Weights of a small GPT-style language model, trained from scratch on English Wikipedia: 4 heads of 64.
Each number is 500 + 25 x the weight over its row's rms, rounded and kept within 0 to 999. Layers, rows and columns count from 0. Numbers have three digits each. The size before them is the row's rms in percent of the matrix's.

# o: layer 2 attention output (transposed), 256x256, rms 0.0423, rows 249-255, columns 224-255
# v: layer 2 attention value, 256x256, rms 0.0398, rows 250-255, columns 224-255
# gate: layer 2 MLP gate, 704x256, rms 0.0453, rows 0-115, columns 224-255
# up: layer 2 MLP up, 704x256, rms 0.052, rows 0-115, columns 224-255
# down: layer 2 MLP down (transposed), 704x256, rms 0.0487, rows 0-114, columns 224-255
o249 078:521493504481465512513512509522494455524518555493491516496477489473497512550530513517495482531528
v250 078:478505530519517461516485500472525530512499505469504501523458495495514520496531462497505486541533
o250 072:467473436479506454526476500512543504484457524514478490516484490505523483525465490503479474490530
v251 089:551540523511481480544478517522505514472531527501440511491519504469518513499511476503519461509528
o251 074:448534541521469489480499505508504484512554484504516553511551508509519546534439528490529520480490
v252 081:488499516492533498499507508498484533547520467534505485506473527532511499513506494454480483482489
o252 068:496517519502507498468545490503519515503516519538498492526526522504476519456511513474478472495451
v253 085:445485511515501541515519471502529491484524465502496520481489488538479534490510485515514472528453
o253 069:573495544481478526514434502502494489545509490455541507492535506494473485509525462477498505470523
v254 090:508545484521523496465436484503504473525508512483458482532551475486511480490489464483469474496492
o254 080:526494444512443433485544542503486509506537497481508510481493538487504487505479523526502477461501
v255 083:449507477512544534474516517510520524502504478473509485508516491544497480500471498555484466474507
o255 066:519494504499553490530496505501507500494496538498526503487502503492498547569514507473496468506501
gate0 100:488506506543551506499476502482510518507454488461542510505498466486544492504459483487469495539525
up0 093:489485516483438507535507501482514519494513485491495536494511516462479507487519479533517485504526
down0 103:486473535489473508506504483509518475514516440525481528499529578496444484515508533494497466471535
gate1 026:520495542503496520500476549515498491476498516518474462528492484497479505495506481453512513508481
up1 022:481500526500502484518518538455482490494488503471514475486518455477462492472510496504510498481517
down1 020:493483467491471455501481497499480533485511494456520554495537479524506529456453531496516475510528
gate2 108:452491490503458442457530528495492478498494504517521487478494489469515487515472532477499521478433
up2 070:506493500509570474500447466497474485516553459472501494506503474461478533503497473468482467532504
down2 089:457501480488477424479512531474493488503501469528525498495503492464498504510480510472500508520455
gate3 096:522447494484468490506502513465496540526490475499494501532476503497476496510524524535502501492456
up3 111:499532517519502494459509467488492446483484495491552493473511508524526464478477444486463528491560
down3 102:518489507493496481475472479488480469496470492480525458474535521506519444486496450507474529509515
gate4 089:482491536510487521506478461505486496467497429486495501577483472508449489486544468480495543488494
up4 112:495483508467511538508443500501508535500520491482489487509483500484469503503557472525521475508523
down4 095:513488470463512539511493529510527516534502525490481493494455532504480521487519482522510464501505
gate5 097:488469489510456545493521529473491491514481453485494437500478500473499546532520477521479492485479
up5 127:529481524506514486475488486545491498493493541523504479492512502456482421495501497463557482520483
down5 111:529469496514510451482475479537482519521492552548494482515531494465511415519540489463559474516496
gate6 124:454465521542530560505524507535510505468500514536523454516499454539495531461517509490505488516511
up6 134:488509471512470496515503492541495452498536514524498491513441502478474516449516531479533499480521
down6 116:492543479519473439513512492525533488496533528490498524475495538480510478470511481491490495469509
gate7 113:480503466473508518513481492486499486486492486536527535508519535524504526527533462496476514489479
up7 072:519441487538474512525440487499470516531510465544525534514470475510458480524485484501504486514479
down7 102:510488466477511494505488485491493506477474467540531528506521525505487501537511474490481526491452
gate8 083:472476481565470527507500509592485489507521503507501512468469468489489469505481511522523505503491
up8 086:489488505486506483515522472431537504487507496468456495541478529494442529519492521509495539496539
down8 072:519482487503494440521514502489494489470509522493477494529464486496450529528506502532479536530500
gate9 028:509495536540526463507467472524503503527554492515519477512483487460529498497517501470508496518510
up9 025:469500483494497517502509524536505461500477525523464494499498539507525472519502491500460486483497
down9 021:530497442502509514480463479479482496526486544468458516530495535503480519515512512526486484514470
gate10 117:512500515507494481488511463479501439465463505503523536506540511492474531452507517522498468481517
up10 074:460507500497510486494526482543484470471484553474525523485513510520485485474517506521513481486472
down10 105:497506486493517525508499529522487556527529520512490477495463496514504449540492505488517534507478
gate11 097:490497510565500510498489484528444481484481491505488531494505497479486507465520548501551543451468
up11 097:530513503504469517465478488455490467483498522525461452483529521526486469528531505506511475527501
down11 087:542500497482469495510448480461513480470487487526473444475538542541482472515536480481484495501501
gate12 028:473509515519466503531500561539484508452519504549544494466492477477491472511496473476530460450458
up12 023:558500510470550462523469512538497510498487501472523476497492456518473515463485464527516463470535
down12 021:510469427509491503505481493471505529485506478507459511507485495530536471514473526475520502483481
gate13 090:515515522521523526544535524533480508514519502474515490494456505462500512538495502529540521555476
up13 067:494477529526502487490519517473507496500493534512461464507520532501542525490510478477524469436503
down13 076:475477494455521479485464500511521465481526491560460495476512486504480504474525493467490501478488
gate14 126:485477489478530515484512486489503546485489512525491476528528509516510513494490506527460556468497
up14 110:449497454477527504508484463492524537519525523534493499519523488526513510495471524527455509505516
down14 104:496482483528487481543503509491504490526534479462478524511483481505493511495478503510531458532531
gate15 117:508506510479453489539473490523468487499492509495496495464449483490537449500475461506552470524519
up15 071:520455513519477495514486554527552518519494453515481527521487492530471494471517504494494494538465
down15 101:510497504482456484534458496506463478499492528503500495467476492494552451502476471504553465521521
gate16 091:497488465486524478478467455468476505492511452480480451546531477525508513555512526474502529516503
up16 139:454489495522465519525489497527500530521485530478488512481519481456476477527530473502473528454494
down16 129:457480487519471531522485482535497539523479529491468535487552484467482494515519494497508533455510
gate17 081:514550498482502517499508504509508469484504539520473489529484462495487548539530536482486517524478
up17 104:526509451484489470531513504492482476517485510511517494539478479511500515485495491487488476536501
down17 095:462476533512516529461487497505502509476507484483504498457510520498514472513495513523505529461506
gate18 095:460527507542494460473539490476486505486482514503477542484524523503530516423507475502526515476490
up18 094:481511486457461508484503452547495487502489488494492455535478484460501515573555516474477474477504
down18 095:513461506540535485548514522472510501506525506487511533476522498545527517428475473532516518513515
gate19 074:469470511510498481456461490507490478562517489508507524507472489531531510487531503512550525493546
up19 156:580493516499463498481488495487470509472518547453534520555506533469500499497508479485523547483506
down19 151:587498512497460496496500490493485511472530572458537512555502534462520500487505497485520541490490
gate20 099:531495508525472517510470499491496483487484505506554530543531512509493502471508521461498481506538
up20 082:524468544485506472495529524470503475488503505469457500460496485478488491535485515561475511495499
down20 092:508523477517482533490490494495488526485504490507542523539528508544496498477504509454519488510525
gate21 089:476471538503503513507486492496477466500520480478511498488474514510481452483538498496498472496528
up21 150:462510494528504475517513474477477497490516484502523515472443481528525518527519509502485464511453
down21 138:443475498512512450535504490474463508488533447516500518464462498527510487521526528471484467504474
gate22 023:499505489517521529500494491452501503487546495539503473441459523480534504509543498494532513497436
up22 018:510500502498461479520527498557503491505527505518523498543483507530521577506487488551513490489480
down22 017:535497484521502530489505523529514522497539530470463462443509469482499495489470474562482475467550
gate23 110:465503484467492533502526475465486481518551509477526463503518492480480516510535515519512525482492
up23 097:503504515475521467484491499480531452541489520504430466503466534508468483507504491444461494451493
down23 096:505520478503509541486527478479521471469496500492484522499527474500538499533478490524471516494443
gate24 102:551485516526527523530498471476492481508490485486532550502518479477508502491509495475490503503482
up24 146:467482446466494497474516518539471511504499494529508504464508510518517495469507489499462473502502
down24 127:488509454470525519482525497511479514485481483499503525482504516505532494471532489479467473506495
gate25 112:486486524479453519507504502509535498498467510495493545495490517519509512481507510468482511475512
up25 082:483493521461491510510503502511561542500485521481509539502496459513470486459506470524494497472467
down25 098:480533478534537489494489490503450492511535474509501450485515503492480494500509502521518485524486
gate26 115:465504477487550528510541482542477534477502494453461476496509513550485515501536493533497511514477
up26 073:529454510543475467483473474498487500490495488531473484462465516457507470517477482477515510492467
down26 099:470497478503520515491529485536450543484520478459434477483509524547481520514557492530499530527475
gate27 100:506498496523496508498518514469498521517491457491494456520502518481498545477487512555499513541492
up27 129:519517490506531488471486499504550483487462486490535495457495523507513493450458484444464485535537
down27 122:522493476529520496482525506488529496477479479478494468460480532483491488466465490458485507531531
gate28 093:543516509487470493497457507550528512533507486527541523483518498505489481505487511531516492508514
up28 118:494528532482464526459487497468486506513465507465451483524476531527485496484477495507520498497532
down28 109:471526505501477534453501532457473492514454504473494475532483535535521501473482517513525500484546
gate29 093:469481522486515483505506505496488513515532451486540487534519531493475493490538487491490563499480
up29 136:520516475464484460504541506471470479521522505501525504486516544519515564485533522503543447485512
down29 122:507529476458480447494539514477492481549517519531530489470484526523490525488548516509533455477507
gate30 109:466503510475493498459468528492515488430524500471454490470482524506498528501546520511509552469539
up30 076:469515500483482485486464539495504486456534530490469509457462523491515529498553538524507517434525
down30 096:512489486527495507555564477497472502547473518533566506545498468503521478482445495506475452515475
gate31 098:523463500478500497520522526493539468508493471518469461489539504512516494524501506507465502537499
up31 144:533475513542479530454490465482513545514478488511534508510522458501512474491512426494536467478522
down31 130:518451543505477551460506499496534540498505456514528517522515424520510489506520443498511476490532
gate32 104:484496512490487545523552517499466481476543472496513523507493496531510510478491523526549510530490
up32 135:500505465470512495484470528483490529516425500509444493510497486499501444491485478491448481482525
down32 120:523511466491522511497472533512482506536433494520453471531485510475511472520507476500472513534538
gate33 086:484501480508473500458526512447486475508508460540498506490554497492523514498474489520526463501469
up33 167:461477515552478513457494443479489480490526499485436525525478515516501525511505494491483509516496
down33 155:447475502554479507469503449458494479497526491496441529530477524524507535499524490515489482518490
gate34 081:526479498544438493470460499509498518496495476501536533532462466505480479473536514500479558499475
up34 118:512499485497493494529494540514519498506509482526542474496482458489483492479510454471524502491523
down34 110:525503511508501483535507531508512491493500475519516487495466473487465482493502462481504489505507
gate35 107:508537454486491453535479500446430464526477501501465515517526479482476478522522456492517516477492
up35 082:513532514461510534521465470515478503493481478483457511511534492533472452495526477489502503462528
down35 079:469483498498498503474495466500484430471459517546531503532510495460550519479514488525500499539479
gate36 051:549509513528472485465486513450492538477479483493501468518517531480517493513516527477479533510455
up36 044:512469464478501545516486505512509495485504496508499498528514474522498501529521523494538488498476
down36 040:482467504480484516465452567495500494447503474505512512500440482505453508522525471522536490457457
gate37 105:458452497480515527487503540507491500564491467502534498520461471512491506537564475502458514480483
up37 122:466485463495513484516500485530472492522537557521507432485475476462503515501509519509476484476496
down37 112:488528462513478472522459507532489469533515568537493432471467463466493519524479530514519483491491
gate38 116:558510498509546539521477494531538542495489512485476494489482514521503472534525506497501547511500
up38 121:528516524473522538556480503499483498512505500519454508509467492478517532526485508476517490512489
down38 109:512514516499495549508519500516477478510460501520486501472477522453502505538498514488493506512502
gate39 092:466495562554491520458485483483490506499516516538512507478482491478529512496513468484523509495449
up39 091:493505508499469508522497496466506467518500492528489511478526464496510499512446503529479512507515
down39 084:485506539520474520531534523483498469541509480517460519480515499496514524518468477511517534520493
gate40 120:508502454470502514529517528464511492524480516450479507481446502520478505490528466535531469471506
up40 097:515503501506498521532527493528491488474478505465470543507524470481525508519498480543436502488442
down40 096:458478533489501514485496493531480486513484496543530439496475478482495496511491503462538523536526
gate41 107:483482532497498489506504477490530495522531487459504504555495515524504487500497510508533567498499
up41 134:508515530508466492491531508506524492501511484467505491509496474513518488500490489506521550478452
down41 116:520539514516464457503520511508551516487507490479488477514478466523514478502504493508520501482485
gate42 072:470546539514483494486529509475498479494502546538467498492504493477522486520476489490518477468514
up42 098:469491453502517508540503504429492447515494497468444545502479502511524465500514480466480497454520
down42 088:524487550500464485495501504547508565495496478532550484506517486505486534505491524544517502560493
gate43 101:502503507524552470521496488490474466484492484482478479536532462512468497543496514489491516519475
up43 110:505490486499487498504521516542499474505482506481529484495483503493530508494539540516490499478509
down43 097:499520507490494491499526511525531484514484518529552453471505490480549530519549543495475505488504
gate44 078:508552506539465493499514488486500471507469534533510514522495510519491506501519481500460397501550
up44 110:459495523513507524514493529504562500485502494511507535461477495512485509493499441479468532501544
down44 102:535494479478492488485510478504438489507510477490485462543525491487511492484501560504551488501451
gate45 111:479528490509496477562527483538521457442521521423491521533486454510510489520456470497478505493509
up45 072:507457544514516536467509527475507508512514452528507443462508509473529512500488550497509497523464
down45 091:482553463505491492547512491524522479432514541441487534517484468509514499517458453507481517484516
gate46 110:475514538536501494511516534499431507500509506511491460526503507480526461507471511551508508525494
up46 068:502546492516481491494493490465464475510498561523499483533545505516512501519506485470546512474515
down46 095:522505471490509502497483477493581519483490526492499515477506508520472527490546495465474485458508
gate47 121:507524493502529491506482514472494444505467507484481476483493511452582486509486496449535494484491
up47 100:491482527512454565494551472526469509452459527502552519469456474457484512552520484484518515488506
down47 103:493481524527497481502504475514553536526536464483525484526493488559478497483513531525469491564473
gate48 111:508532511497484506500485505456503447501517492500511492427486474541484513510491485493475502466479
up48 076:448472492465504500508492462464504506530486435478480513513493496487477485461509525510488521501488
down48 098:510523525510474496503482503455505456501512467506544498449479485543477515503498494488494501487485
gate49 101:526464522466509521541477538534445506532475495509471475506484477504480508527496543485514528504471
up49 123:487526544485478492487545500504499500437490483511477489528476505530480497470467477506495526468472
down49 112:485519526523479472474513489502483495435461506494495516511479477532504523504474504558486512463461
gate50 022:512512542502534514534505494553543501489467514492497517485440522494491476486515512489508497509428
up50 018:518520533484509523504520498510518455501517516510505515477518484524526502541508483492535477519526
down50 016:497541488490507566464478466494481524495530501512518525521496504499510567516480509511507492528547
gate51 102:465499500517447492487515537491498488498501487490471467490509508517518501511518522475467525525507
up51 154:476517488536498477523572505466487493485488484486514499511499504414531489499460522499491533505528
down51 139:487505513537503487540567497502509475481471503498516506492503492419508506498451496509486523512516
gate52 091:467458508509509519514488515528537476528494482530464498473542488483459489495510517478497530477497
up52 108:498452467499547514491506497499515499483458520485462495521519515487544462525485487490469484475501
down52 098:492459480524532491510536534513511501500469513434497494495551545524549489542489502496476492478465
gate53 114:485483488513502482494502483493537532444504507531498517458524480504493481559488511512479481539516
up53 080:501512553484536535579522445473511464438504549519511525504538512518477497483473504460547492493503
down53 099:508525518470484519492500514514463451568506489473504466553451535494492516456519499496509527454484
gate54 093:481514503543541458459510536471482469518478515499508481491501525513522498542505490485530513469474
up54 085:504531504542504467455483514446517489504468515534511486518538540498491489522492480465528486490467
down54 083:483486486451470538532527499556485486535527496493482498505492462504494496498497530512503513537525
gate55 096:486499472497483535504490531513489524481498439494511486512533491473476523541508509497498496534494
up55 156:537489489451521535526495487528498473490477509514522466493508529470507508471504519524483474511485
down55 142:526494502449544533522486483496521468486470477498510479486510532451505523498478514506493508520476
gate56 092:500463522506500501508460498526496493455494487491535521486470499473491477460489518503468526495509
up56 155:489492545468525442494560530466437490472501503506480494490488534534538475527471553488496567480528
down56 144:490466550456544429499541537476449504502490513517487489502499532529524464510462560491501552492505
gate57 101:518435466491494525475517508522546504514522489516485487494472450482462513528558523508488543492482
up57 112:472545538442492476528496515444465499548551492478524528499515476501524517492501524496526481524500
down57 101:464548507433510464512471515472474517551538491503508518485520497508479502490515519481511493509526
gate58 112:497506493552511501488484507512476545499499510537553502410461469491532497512491548517518507481471
up58 077:509471495478481501498468493495516490500486466481451485535534560462473507466537479472528485528510
down58 091:507512486549517489488492506520492540521504503546554498413473478503523499494490521521492498484505
gate59 113:471513470504532505482519474504479490510455471552477523440515472516496548528501463515485520499447
up59 072:494552487476550482540510482544466509495469543511491527461501505547452486528492508456512489484498
down59 098:520496525526489497513480518495507505505531551466548473550489514502510454463504521465502485488543
gate60 086:525550513514482480496537493486502534530529530499472495536482520464468502517503483480473500504521
up60 104:519495482511480502501549502525474522499531497513454533528478488483498495510491526499475528554505
down60 095:491503525495504499509467499476533479496476508476522468484513514518497502493500464496522488437492
gate61 114:516515482540510493459503478504490498535490507502491479463484467462501457498518492469516495492496
up61 076:463454475474503511541490529494505515487502450528482474518495535523470570503498552550465495485457
down61 096:523497484558503493459491480505503498551490501491481480465491475460509483486513501492511488511491
gate62 117:482502469484517532506500497462503509470456500518526521474475478483514481504456514507489510543496
up62 073:488544475451511522471514522505472506491489537514478504505515470491515528512524485480491515507479
down62 098:514501525500493474501492482532515464543531520457468475535520505525494528505529482509512486454528
gate63 024:487499495493504529477506518496508503503478516496526532514496496472424514499548469511509562524482
up63 020:529503496471480516489513503526496493499531479499492468467490489519557510537476452456509486509528
down63 019:467484515561517518492519499497549471484493451470536481523513477495463508496495499491486534505511
gate64 089:496491576475473534487473455470499440518531468479476507468482520506488479503517512510542518532521
up64 129:502495503510522489523471502528511515549458502548451490491485507514493494484524502474460511512495
down64 115:513492526491519489510479508529519503540457496530444469481483519522511480487536507480447526503517
gate65 113:477498543508476501536497493504488505465454495500521468496515511525447516502559503493507484462461
up65 073:505525493507501449492511510537498494479445547557535514503471537515465511484543515464541474475463
down65 096:509507432503527498466505527502527472530545520501518526490460483459544506498452509521492500515516
gate66 024:501504471532471483457470529522488493523511496522477559511540513497495528536532573539504505492473
up66 021:472483465468484506495506502565551494491461484476484511522526476488498476483443453545472497504513
down66 019:452492521492528524494488515518541473513471482520475465491519482472516468479440483455455467484500
gate67 110:478489489492507528455481458479494501515486520512527529490567544503472524488534493481471450485513
up67 097:497474484505496515484514500533503463509445549451487498558451487514453452525515511513497512479484
down67 097:493507515497478508548461545529483518513534474466486499510456455473535452503454505531520545528468
gate68 108:505543496446552490465547525500469490543491484484487482477490498492513507496518510512474497484479
up68 103:482498441496492499527526493512521511532488482482541496488547448501511475493486485478462503487480
down68 088:496503534505501501465482500485492453459478550527490514483460531523484499533511497496533489504492
gate69 106:498500497506513495472529506463486451506526518506481534491496510492487527519490503485482498527467
up69 069:511513502499492480449537497507516488519486532476490543541470474498472536519517448498534486514497
down69 082:484495513521481492513468512514532539505470473498517458495490502500544483493509470507506505473525
gate70 100:501532512527538475511502480462485486485490484478498485485494516483560529524500535476505474494453
up70 081:499532534532521480499510483458492483484514490491529498474487515483550516547489524485497483477453
down70 093:513495489479448524498488527540514514504502561509479494533478491492470496473500462515507497506528
gate71 116:521516505481476452503528519509480480523537510479520520505488469492493517527492515506531513512456
up71 079:498564490478488445501540505478452452493505528468483498501510477482499484503490518505551461496492
down71 102:458487503519521547501481482485519520480465478514476486512505530497512495464477493486478493471539
gate72 089:511534521492508494492480476481474525542478517487510516517495509504484445482501498516550492534490
up72 097:527480475462471543486474497509546477468470527526529523492493499462513561466542488509470490490496
down72 099:471515538567519457522503520488452530545522459492484487491509498536488439522487521494525495523500
gate73 098:460485493478511515499524521505471479526534468468540498497482483508512492473518495512497496502472
up73 117:497522491525498509465509510531455479462514505526550504540523469503496506477559456442467441505523
down73 103:512507505515501539464479519561471504464487503507543535525490499513476485499532444470470430506495
gate74 123:464511501492474478536482448496478469504479545513498507473501468508502543501512445466496497510482
up74 096:447510498453485495518491471514468473516485526514519512483505471534528507498492461453503517533486
down74 111:542496497526517535488490549481565522470514443482519488526482521466491494467519519564473477469504
gate75 098:469495484563469499456473538505466522550556471499482521460512510484512496497514529528491538511541
up75 098:559509514490518474511532460509478483473484514488496521508529458507502537483519503493532475485457
down75 098:565497519495525490517516456486466483479507517490476514501509493534522556482500490487529472507475
gate76 091:508520471467464502510482444504505479529492496480465526504492492521464528504523498484550525494504
up76 088:484477530496509526530519527539502534489508497483540499500522479474486504484510486526503498531473
down76 090:531508462461489486490461456468495473534495506504476518508472511522504521520493502485502510479526
gate77 116:508518484507504534473469489473479517502511492472485470453465493527525461496508471471529524514472
up77 082:539480496459494527522512459509471487474488447490489443537531497477543541519495543529448541504521
down77 098:514522462515498503480476486470469517532522441487469476475467486542508462491488483501517510505501
gate78 026:490486490551540513500483548547522502519500533541530514504503473487519537526488489504539479476482
up78 021:503480511474465511491493483501503510523536510517481521496485525518499509475514518528534525478471
down78 019:504501490517516520505486496501516546509490488506506475469503493482504501488519528510534511516518
gate79 102:486490515488483524479474517537501524533490490555464490458465520505503497481502517527570555469464
up79 100:501494467511545471494514481501501488454491532462496513505525464474493496516474486458469479502509
down79 094:509461507498496470503499473492509485470478470516495502503514481470476485498500535443522518499508
gate80 028:492506447505503531511507512544493456457452488553503531441502465546501476484528481510500504497495
up80 024:481515510533472496550471480543495427481481495510508507436476490492540484488511484506538483510480
down80 022:488484509538504534511463493507489444455479504527513495473497500545541482473500477521497470479510
gate81 116:474483530524510492467514548510480528513501483479521485495494461507517510573464455528512488538531
up81 092:486509492482497527518535483496544535475522540530483515491540509469503527511513482500523494419510
down81 108:517485490479467535540475450469510480488470496494477523480515531485475497426547509471498537483483
gate82 103:501486510512495475509505496514509496458523505526465459489476532493510489504516560496510547508499
up82 128:474483452496499454475494480471483538499520502487474527505502478506455448560517534493472478482531
down82 113:457458486495517456476494497463488531517530512510468547511515465527451453546525521493478507490537
gate83 117:469504478488509522502505508537547511448507526499515520500487483515462477427532475511467494461506
up83 075:528455527482520519533445480492538509499487483475502516499525496476502501533484527480504503542440
down83 098:470503472497489516499511481525536500447515536505491527476493468511471458433540470504485499481504
gate84 080:527534539529569474471498506527518502510510539509524495489503490466498502523537494528575497489487
up84 104:526503479512465523470508461488576483504494490511504501472529519528445502490481544469488495456489
down84 097:461501527480526484525489549507424503485512507478485509538477484474557502505540471525524512550500
gate85 061:528501496493501510518504521495501465461492501532462494517540517497511522512472500490531502500488
up85 052:510490492507527512529461530555466523526445497500506507462514488467503509546512526559479511496502
down85 046:482478506490501501516461511552480475471504498507525517487543438477471485503474475507446476528498
gate86 111:519536485495501496484526501523522498514452515506474443522512554498536488547498523527504517529472
up86 073:467569478482489494476464511533548534484509552505492498520519491527542529498446506503494503449488
down86 098:500493502477490509526490486489499509484560479492526527469476454490485526475518467474491479460531
gate87 131:515490489473542452508530496451488486551500490455458474527480477483484508507491521497465511490507
up87 138:530526496470494551485498489477494534475505494541563544482487528510534514506549472469488478483509
down87 120:576520526476495533496516460482497538505523499531530565481496507527505498481565467468492476481516
gate88 112:502496486501479522507503521509476495460443515552542504541506505464475473483479505491497520522510
up88 075:478520513515494513486542540500492495459479557557530499508511521486509484459484512502500511502486
down88 095:478516524483530494503483486507515491526542511459466501457501502556532539503520499521510458458509
gate89 106:454483516482483492482489449477471502489528484505497504516498502517499494487561481571486479488515
up89 103:533496476497537476513482489487468498503518492459509480473503457517537493508491459459459483502524
down89 090:522502488497531469487481517497512490496506458457498510498506478517527485524449492471482488500521
gate90 102:469466503509532533518509504499506517487489482524513518476511437503529483515520490526483487546462
up90 140:501514517493490514462547533486485496529515500516464510523538526530478511501507507447518539491487
down90 124:493533521489502540467547530479503513499517512515489489528555519545473517484504515491512530471510
gate91 084:502536530476492496490510490485514504463491537515495493484518496517494520488532528518491478488474
up91 100:461488518462484516516501528488524507491487499466511486440455534522460498480505473491497505522477
down91 093:532488472525499484487479454515480502517541471525492517533524479482537480524500523489493505470510
gate92 104:498502529499534521496520499486503489504493469489487492505497497526520496535502499495491491521514
up92 138:490513499548478481493477481456502489470502523521484518509494468518500490511489470495480468515533
down92 123:470506494533465463482498467447518498474485558521495512538498455495499510512486471501481505507524
gate93 090:487455506505477491490470498502443495521491477462518540497459498473474496516503510512505451507552
up93 141:545501536511476446491500538497520519522497516493494507511511491472508484488495491486499480526519
down93 130:529499524512446456509516518494527524525509517474499519504535455472494506498477499467480498551520
gate94 079:504527513490499499467515496499492508446471553517497489496480513448512525514511463527488492477463
up94 101:517504459489512487491499528463478522487514501500502525500483501496487455518499538477467481470510
down94 099:489474546500490523499481459527529498516495483485484472493516503502532542482508468535526509511495
gate95 074:498535463542497522488485501499540520520432584522492490502491552493511527512467529498502466480488
up95 102:498503488488508508480505460478489477559511497463522485498518502463528553497512506479480494528537
down95 093:489509500497500477521489540498514522441493513531470515516484477529483450516486505519523512483490
gate96 114:484482467492502498514470530478486507473458495518508440497512499519423503526446491518507525488460
up96 074:475555522454506482523532461473494495456491528510508445496514476483500517501448473500507498455477
down96 104:504535532516512510476522508541503490544554530501484536492481500484577521468540493492490479494541
gate97 101:471514527517529476468522470467500537477496528451527497500501505447525545517503490503493504513485
up97 082:458508490521533483473530476475506531478476530471534505496496480456533549518499480497483509515492
down97 089:536521508481475525549495545521504453520499466536447487496493488554483475474499503494529487488480
gate98 087:482560515498485461427508496452548445500498510497521506536432490484491491530491494468481470523499
up98 103:492491503492471498476518496432509512482505497531516454471519472503496467502475465446500477491467
down98 102:514488503517519515527497510544479488506482516479477538517513515505515543490516532528491517496523
gate99 111:490476491500519528471550522457495492490463504523502498471474524475490509519529484483503488524448
up99 099:486505482515485488439504493454504508471507531453506521527474487549495477498497493482499467514520
down99 104:507503503482481467482462476529536507486473510491545511518519449572493491482480517505500490502537
gate100 070:519465523486521488509508536519429466520500455424509519489476507485500494460485478469500514506507
up100 159:498502471480499498489500527473509476507474524466506519516480512518530486542511499493479531495498
down100 140:496491463484497500501494531478500485502472525460508520519492518508514476521515509487482531507509
gate101 112:441508477491494531499494516550495512495529504491489535494467524516530553538497472504500517539492
up101 072:493530486462514537496488515516485535458477523508489500511481503535519540542491510515490496506466
down101 089:550505530509504464485491505435512495500477500523527493506536448481495481494510535498478488450502
gate102 113:468487478481509495496524519546484543476485485520506477482451466513481476490486487514477533525496
up102 076:480520480531528508522500515510493545477464522513510478499460486516474514479475474525499484498509
down102 096:521523529509513526505462485456535459545502519488512501521525528478520521517508513504510466477513
gate103 089:459539504484502489487535488441506482494494527524435476502477525494510490487518510495528519459484
up103 093:479505481500519517498485458455491495495489503483428498506450555520489490496528520525504502455489
down103 090:514511521503449491509502530542502509499495482522558502479554456496505513528477496499508479533500
gate104 106:483512492499533484526447476530489495500510474465467487503483489495503531531518543530502514536501
up104 125:520468532492500536469530507495477487494461529485567499498494473466456504468493477489562496502484
down104 107:558497503468526522457538452502497533476472472467536506492527480485466502475521483493531511504503
gate105 111:516536499485500533502501492539533476515482499470510507482530500529495485502525500531485531499490
up105 071:477527495520527508506497451496520488488468543476468510458535476525518501499477508500459504456527
down105 089:467451505507521465491515511460457513488516511513489504501455503469504520481496502462490443506483
gate106 111:469509505543507498525518513490531482469540495442450525493499457518532481494476472503511513486505
up106 074:481475503515506496526507546496482477532514444498552540493499461495489477488525516506480499495515
down106 094:488492506534506500558505500498548488471540493453443546481487459510502493503490490519506488484501
gate107 105:455504513471483516515532480499498479471482522462509486548484512494540518482512474465497511487491
up107 103:469502477492545485491476520519492512445437516502511480469508496525553529494458533485510480466513
down107 101:546507516525467502494538510486523492531544479521480513505508509486424465510534460524487510525482
gate108 114:480500491471477499540504486489487499472495499496529483531477536520502492538490472519470491492515
up108 073:524494551492487565513437479496518534471527461451472463498517485504506515514506470504495522516527
down108 097:487478478481481511535496496489475504451504481503525498527479538515502483528496475517483497494513
gate109 105:491502481487491494496553536493494512515499476536480491492507530488487509502495497538522500529496
up109 139:457516505510496490504471551509521522519513514526479494472532499509457503513475479491490489531490
down109 122:463503500527517479524472551508528531534493500536464507497522489528488508511477452492486481508512
gate110 115:541501469493496502505510516510536454553494508531478463488478476503526470517536530552507489522469
up110 075:512556497495489442511504482473515466518518518462545491524486466528495485513528494516498486505456
down110 104:437494533520477506493484505507472555450515493473510536514511526505493525490472494455504485473515
gate111 024:527503531506444480544509513549521467516493494542528517484443501509566462459497486559493493498451
up111 019:507533535509458518491462534497495503531503467500526503512524544465492501512504449500467482473506
down111 018:518506502501493481547460553534482487510542500515558455520515496496477520531508462494532472501492
gate112 087:457565515491542464462538492491528471531444559515500481526504515501503491495529495516487517495500
up112 105:490497523500502491521485459542512475542511541486552502495475472527489500493430522462513545545522
down112 098:520500473510496518467498530462487509470457422521458492504540512488508496506571487528486462465484
gate113 116:507435487478507550481504521559468514480467503504517504482472488486443501492515475482474565441486
up113 112:505481520512541461537499547467522502488511507483486483532522501525481490465488518537452484474486
down113 104:523490506480550515536523544515556513455532505500522477530497513507471522468532499549497525479490
gate114 108:521525531501446509485493434439459481504491501523531473493526509524482513427496477517531482452527
up114 090:527460494488492497504539512480523486489507481489456503520482508493511501486489493482490524490492
down114 099:521539532482479503464523470482468459478501525542525481507506498514473496470500490513514486444518
gate115 081:498478487491500531543428519543494489524493443461521556508521541513514473481495492515496510507479
up115 159:533488524474458540491502493473548458507428491452518498532558533502492481476543498489538513484474